Part of a small language model's weights.
Size: 16 layers, width 256.
Training: a variant of Adam for these matrices, 388M tokens, 5365 steps.
Each number is 500 + 25 x the weight over its row's rms, rounded and kept within 0 to 999. Layers, rows and columns count from 0. Numbers have three digits each. The size before them is the row's rms in percent of the matrix's.

# layer 6 attention query, 256x256, rms 0.0624, rows 0-33,128-160, columns 64-127
102:502489516501463518506484458528514534515481517477513526496473521482499468504530520515480492489440514516465534510498487473468482438488466543475508489490472493500473530518530522514520495462547523
090:510479473468475515485472536505485509500500479537468510502468520541477512480480513537482501457538497520466504486517492535497518510519513537517466520495521520513511488483510489461501490506508502
102:545506473463505549460471503496462528498440476471491496502500529465482524505496480548493482524536502492478543508466498502499521561505466543543482473484528530499484467498508488463525479508530507
098:473508466510514524546502426498509479469516514488496495470483483449462509526496489486478479507457451475489534459467508532461525532479517522528495477526525490544468498519522496541516528494533492
116:479534477485492475468474475469515513483475485490478508539498497497442516486516530539513503494456492519493551535524478491531512521492452525509543482494480493484483495511487475519526529478512502
099:486529522526514521478494514524461545493488506584512529507471538519469507495526500493481492465562458543507456525520467509490511461492517528483482510542531536443475510496505487477507519497498455
103:501542500498515556535457498484516542464449520519521517535478495505484545489504524543477512508484518529504497541527493493510532475497479511496499516552462523508455539500551519539472487505487476
105:481550514500512516498512502484500534478501461522500508480519552539547499468467457478492501496524493531528488492480471469497535454529515529476508507525512529467521495489524480458466475528522482
100:498485520502482529514501540533496471529538521526505460497487518479522510512531520472502532518487526501535471467469544525509473551509509468467470495500502452547505536487482510468522462508508500
105:471473483480482521472485495468504488457458508461474499516482496461485533522456518512521485504518512496501524469495502540536512528495459480506511479476493469525483485507509527574444510477465509
111:458535519523532504509508501508508475518510474469499489498557487515520469495500479503505499462523506496506522487550502459461516496496512488502494517533481504442541496517532486489520525512491517
109:507494532497488514495484516503493490511502493466475494515540461543526491517505487503540474504481556506523487468514511491467504574496495504466477454491492485528536476517488474478495530485483536
110:476497505501497504434420457470478495441443513506488544534467505477439525483447519532480495493505502540478474504526489523513543476477448487509537502507496531477495510506511503526479512497475482
105:522519499553528471524515485528514501522531509533513562470489496507515483476496484465481533503491501522472428513519500450482477444495523501512530552507497524477492523497525495473480496469517497
106:499500507522485472494491517551516476521499479482497490477550524521482479522509523491527492485483504522505507483506498492499491556479498533471527446503543473474557517493471502452493509534471525
100:466518495474475494474503519485517501503524518559494498522513490458493525491504542489502518516491515483474472503469498541539495495517510478500483492516485505543480504486502518510485492509474482
112:508459543489528513518516487527492508518568518500491478512491474496535499469546469490516461501509481460518504511541507489462497477486495522536445534502473517478440464545536467526510543480552522
100:495472503475518471498486469520501491544477482482491542500493522526485483472496506508476464463522501484493507489514459493494489502465479542511495486464508510448520518494515461483485476525516483
096:450495483524442514451488507464515471465494496540484529496517463485501487528505513496488495490483534580481489487511496531532519495486511476508542540496491488459487488523500478513552488464447495
108:523474514512524504529502472470472507479549500512500505465486464550511513510503481454515525523485424477513505480508518535437458509497533513510491502503516481522497480518523488493463499455509537
099:532463491532481474525504488511496502539564501530512520496459473523506457477495473444465485526491519527512450503482474532503483496472538524507481536489519533552466460484459490491475484484542498
097:495474503538493468497499525550495490478504535430485467505512516546524477507473475483510515457501512503488489488477537478517485532533482538455477478498516508545548492513430498475509485540496503
105:496522497473453505448466520494520506468446501543499511504491521488467536524461495525495522505502496533525524502496497555538511518514491462498532501477496485478511502473488510521498512518422500
109:552467503520508516509496499474487480496538483540504505505470480498464502436502492443455492516513508503505477488505472524490452483500520481512511514502536540494510457496520484507488536482552494
110:536495530509505483560511518570517494513499481482538526515489472509524443490500480457521498481487508518510483473524520470517473474510524526475494514526509514471496487506513464454494492492530471
118:495510501543499501539526500523487498538537494475503458468540491482574481545530507518523513506493477516529533490442528483491434487519512537487472487514481455560487496497491479495525454487503511
112:485464473508503515547526517509513478528525532486489510503464483500517465500528506468505506521498500495508501513507476488420420486494516527476499497491493498507484489475490470529470501456495545
095:464480522517504518494480507536550513534476508484491506490497488522494485539483492544519475472502499500494519498454487499465519497489491524475436511498519460518485563498469486450565477507516477
113:501487525506564544512462517493483525494479493487488484458518520468505517552530539553513512487477486489524568496485487517484497495516475492516471493538476469495465506499494529536521494440501521
100:486488521500532530495506471476476506528552476520523507495510498493521488431496487468493507515492527510497457521523496470475496448484493509541488527502503509485481484475532483491495490503553562
104:500510508504491475468562554529522512529465518491482484511513529492522555487484482547530470481470486525530489494480483518537487494486497534521485490504494479517498513553496525519555525497541482
111:489490518525506484486461463519538524482465496479479468514561489488503508515476521504525460481519555546484531464518501500494532510514448517506483515525483450468535513486483492478491499510465474
116:479491501522494489559504465545507495547511514446490497520495497490545438482498498451538510508511524470504481496522532458474469483471533525482501462494481514529511530524496461486496507504482532
107:519495547525518492519550524542493512493481484502500485477482487475542517558472527520514518497473452495553505514486501511539484514537510533495483481491474449552481496537489539509531508477545515
096:493474467524500542506499456530510512509478502465530507509486525494507517503556541553518487483514491450492535454498485483498524473523496565517513449511470494524517495530479519508493524498504539
094:457481501496454542500439472535509513528514489491513472524512493484473478456499493504501497468478513492486529510467532489528496481476483529516431503498518507512491506483522471501496473475550538
103:465508495509484515495492493506488476511514520516521526489459478508503436494483512463495454483526531518511500524516485518481487478485523527477484538511521503496436474487489449463476457517526489
087:492496480518528449512544497468522489480492480509507455469477486473521503521486460513507515514483507482534534521498509531511503506543495472465539479554499492486518499535508518498488525548523478
093:545497471504522496517462513529524504469500470504478518516465512496496488474527474537514514531539459545505482470512561513507506509487491495466538539507533488475523556495491498484538468498495511
094:500498480491498519448489526491438489486533451520524531484482504470473479503493489479454493459519494511452499491477477502487479475485472446494443510499513508537458503500487484507509470501535482
084:531507491536519480437495520516500530484500454504487498514516491499487517504540495528471478492512518533499492468546499519463527532441466507521477554464451484481427499516471544467503472498486475
100:484454523461510514496498503498477491471488485473530455541543516465470495469497510561521530475528530493476537498510458516488555500506462465468471486453485475471486480508486505525462537517502519
089:473492510514484493531491519540503469510541482491482529486465476508528460514460500473488496512473543517505482545462511508502447514471497521520499502520557504523464485429472468480496471507511471
090:464506526544532476533518505490497486445510483537495482478496530510548501490507473497520458477546525514500498509514542531501514517528523491487539514523515482476459465495477524464467529519449468
100:507520490489467516443488499479474532525479480467499508489493505468448553512506492522538524513458484485469525503493495492523499475496496457540498528451437503510500478531532545537490516414519502
083:466501518480459488491512486471540503467505475491511498522517514481506526544500547484507528485484474475499474498465527466494480487503523516516471509514535522523525506457514502526477498513514545
094:488497506536557514530472529533510501457507486519511498534521551501480501510512459517463471508530531484499518544509531497491518516519512482481495516540504503485501516497467495464497537554480509
097:541492509480491512473505503465463503522475513478505506492510512512489523513480480527494523491506467490495520498486502492530523492480443508518452509453475500490512503551536504529520501427527547
093:493525484527463523502498518544495517503464473509511535497487518503469510492477462443496510472517503507525473487504533477504508488474520506486484498505578494489519534458500490476487458496498500
108:516531509510484497527527501497494486516512491534479532488463500530520479509479514472459513501500480512537449518507525496500475538491558516510487487536542532510520539456496513474474470496477484
112:557478490471507495512474482487494563511505527505448511520525478493506499498517551550489491510490502534497555537485463518500504485497474489512474508429452511504423466501482501520515498485505520
094:463439481482512497520479485514526473479482499470520486499524475481519480490528546542538470502507519499492531478478474551495513491498496525442501460512474481489501499535428492496466516516521485
103:456459507506533502495465499529513493489520484507501509491529545466497519528532523469495435504532554501497522524499489478508467559469509532461473484476517492529476544523468501500526502556507506
098:509494496522507528480475479514486466493515515486503460481492524536488541501507483556503472515547507487511529514516492465472514548485496491472482509467504472495452488520484496483465511529514516
108:502491505496511495509502472526487508508488505477517469508514542490513513517504522573527496503518565469500581492493474494515532487477444537502478502451474467495471479526483490487490518542498515
096:497492537509472522492508482472484494528501493505561514497519490526513522488501529488532488496452497507469512442523519508510526475511501510518540513508438478453548484536507482515530496517482473
094:459514482533525500509537535521493489483496480504467480511511510513507480484491478492481495469515503478520469511574526505485505530483503486473526499505536527538515476486483502472456499501471484
102:482494547521531514502479471543503538491487486497521500504526531483517551470520481588505466490509538492482561500511469489507496502500471529498485518474484473506461485530490487482492535529486545
097:519521504461480504511468502482476515528508496469488508470556485479504489502509507495531535505440493495476522480485504462555497487501486476541485516500484483474463509506514487547552500467528521
096:554510486478530496476493455502487519476479521491509520478488512508506500541492505472497519537494487512504503504474511491520520488488510561555486561475501509467437535489513521500504493517530511
119:496476478507500510504482495510524537524511546487486477517524517455500507473525481560498480494490531484476571524459526494495477488497467533486488523459483467512433493527489483502498541510493544
082:513464483474499484498510486492500521478455505472509496530456449476537517462497540513524540510493487540513533526474504498508548461503508496518465453505464506498486533490474538476528506479511478
104:537490476484529537495485505468491561491485532494494488495464468510505490513496511495461520519503490523498484521471519490476490499490515518539495540474494547520440490465533480502554472490515509
101:490446491522499527496514476502499518523480555482541504557529488481468483475513494563500454509510547499505536515500470479485509488486489529472474520457475476477461481513456484484503537519494499
100:512526518491497474483530485471485514501478476485486521472504504488526534496514479475501499503465479530483471481520500526486493475523505487561508504511484530457510512506556496515549484476536479
093:525460480491515545500535513477496518477504497479523505494513498485493471513477479511445528484555515543484510510545508498485495492493472468468495522497525515475508482493500491519485495482527501
107:458515492468472520529524527451517503486544565464521461483521466484514518536498495468532524535480488478486518526470510507505509489491480446497469473496472455508502486515533508551515533487538556
# layer 6 attention key, 128x256, rms 0.0636, rows 0-32, columns 64-127
084:525501456525508544493524521499463485482513508493521458489497504494469508467514455558502483479535528554480547509481543519476504575496505534552527470494495555491508508492516498477489551509482520
095:537524496466487479526502461541492488488530501516502478443477504548524465531542527479512536482498463476508500524476525509463516450541512494491479479489512476472466469519503507500527469470583491
093:511505527504504485490493490520498491495481491530527513536443535482507487517506454536522444472470482500513530473523502498535465445493488502547484516519541505469488478477513464477492477552498511
100:474474462540523515507510532466495496454467500430492468498471508484488548509483440539510484528509523505534505509521478503492487533493503517556496483494522481480534523489507498477520515513482497
097:508492512503430507481515499512542507510533538482496480527496508492481485521446498441532539498492516489437485496497533443464458489500494488492480484533478506480495521499514510498488495478530472
113:549464474499462526501509511487529508523517495518502481506493516496534483502521536519453485503488445483511548485459510517491493493482495508482471501519516476479472497482494450481507440467523487
098:479452482478508482514497525485461477540515463474494515518495516456460481490471484542516499509530512490508527548461494500505472518521495490495469535482488511496509485474430448520477479499520502
097:514505506487504540551505515499515505495510481520506451491494501493521515532494550552501487502465496486534518519505499500514511507490540476496498487505514492519490531474504451487529446527471477
100:525525504474576485509467496491497514472510499510502519474496462518489494489480471516527533480534530525525511512527521488493473504490489505524465528515491544536476488506469513482494520487478518
100:486466477530490496510517525483505475479486465468470497498485479482470507466485496493499482529506518512464490494499530487506450522503488498504498523510513505461521508491459522508503481506482516
096:468494497489479544498521545522549529541540507571499451469498494494477502549546566445496525494482498443496543492502483502502516486522564496510492466520520433504507530483559527530525451483524505
106:480555506496509440474537494514479512483476484518512524532489507520555515540465452456535499508497485485541483514531505477512506473510559470551479498475488533484540520506544510503507525553498518
101:526470482500484487536507491491521470533482507461462518553515556477471462510502538529483488521516499518504517504431479473517481485487447523498534505491534484522510503461438498517525506505469489
102:522505516484508523489523485488513468520517486560536499516554511477528508504553583529492531464491479524513512524473448515493527468515520551483534464509520485521496499492530502472522479508494469
094:530520540515539493443503486531492527484498512514515524480458500528512501490480467457500522492497457493515464481535539498534496486504467472521518519503483536488497488545507539500503524447515495
103:502477494504501474523494542481463473499489454471483521497503518507481511481508512515503474551561493571518486501498483512544449498526497518488521539474457510534490478494420486489465533516458473
100:488526495491528520525499517504456524513444528484480531516481472506521473508497462525478428472525548476496504513458513493476507489494557506554492512498482524496506506473475476459499453526527524
106:545534539490542497486486448532483521502520507552503476480462503512534516528494480489505487477481484481509517488535553510505523510487518490525532489503525497500474490558500514512539486491495495
093:528458460491523545518523513470488468508469440512497551555499516455499504474458540510471481493496429485525522536485510531496510488482500493456493494512503494498516475446478483500469515492478485
107:512500550548451524445497536494550485540497488513527519508526543501533485497522525506480485523459490510500498496482484507508506447495485480512506486539519508494499522531478530549496456502537490
103:494492516520494516484481498536532511506530557495540523512543479521447476506521515490531525493473515499473530483459501497487510504513520506502532451513496534488492514532541493512499459489521471
090:493505551518495474460458477480506513467531500508477505479477504522490541492490492461505566483494495501465436429566509493490518481505463517501492520517507481501526493537511504474529560488503504
103:465458453471491464528514491459503465509466478479494484490524513470503492516482506496520478557512503525494491517475452509541468469502471508503517493508489469533502495460453509532475498516475522
095:524457474539488558480481473489510500505515564524526509482547495489491453488535503509509523463493524525454491470468483487480472500524477533451554497522490465483498522488530480482486457479488462
105:528537503460565551477495522495477506493535499525476513446478478543493530480518501503484526457492493504511445498515506522492525531509535513473456475473524524493492481509538471461513571496489495
114:478544486507535506490495506498471502443491446527473498520484493550481505475498458472491473450514499455510493494509547508507505466495479459519469538504511512487519489512472535484500503545509503
103:509536525512513511487491516532499495512512483501523521533528529509507499494513502461484506441461536474459503461512536505517503508524547465512530502539463513504524531508502508507505473489504481
096:479490538472496463517448508510510529498518513488488507494446504478484485505503494492533545484500517493517521487471506484540558477508480456514482495480512539499493473551538505505529494531496555
104:494516480493480495528518492502474515476461512483498490531490504476509482494451504509524439491546529467526533512474497494464479485490517539508486517474506533518502476488489494493538448567516515
099:514515508492481533501453446524526556515520515513463477495469485509495489485532525530494493460492501512485527527494527541513524506487518516505498493535494520477450534541525490479498466504549462
102:479478477466528479505577506501470517478464512504493494490452494501488502544476435501460480510494497444521525524478501497442517530490513519490453515453515518482488486505508508492479487506516510
099:510488480466538494523436484476477484446476467493502513488513518480526481484535505493529441486503431510521462496520492505500499464520494492529450542468449497511460495493464480495524474544521522
098:497547518505508514482498499526487488468488509539489499483518520519513538473478441457504512514472506504497419486506517537545566521473523474516520477506498511491533507514554531513476510491510476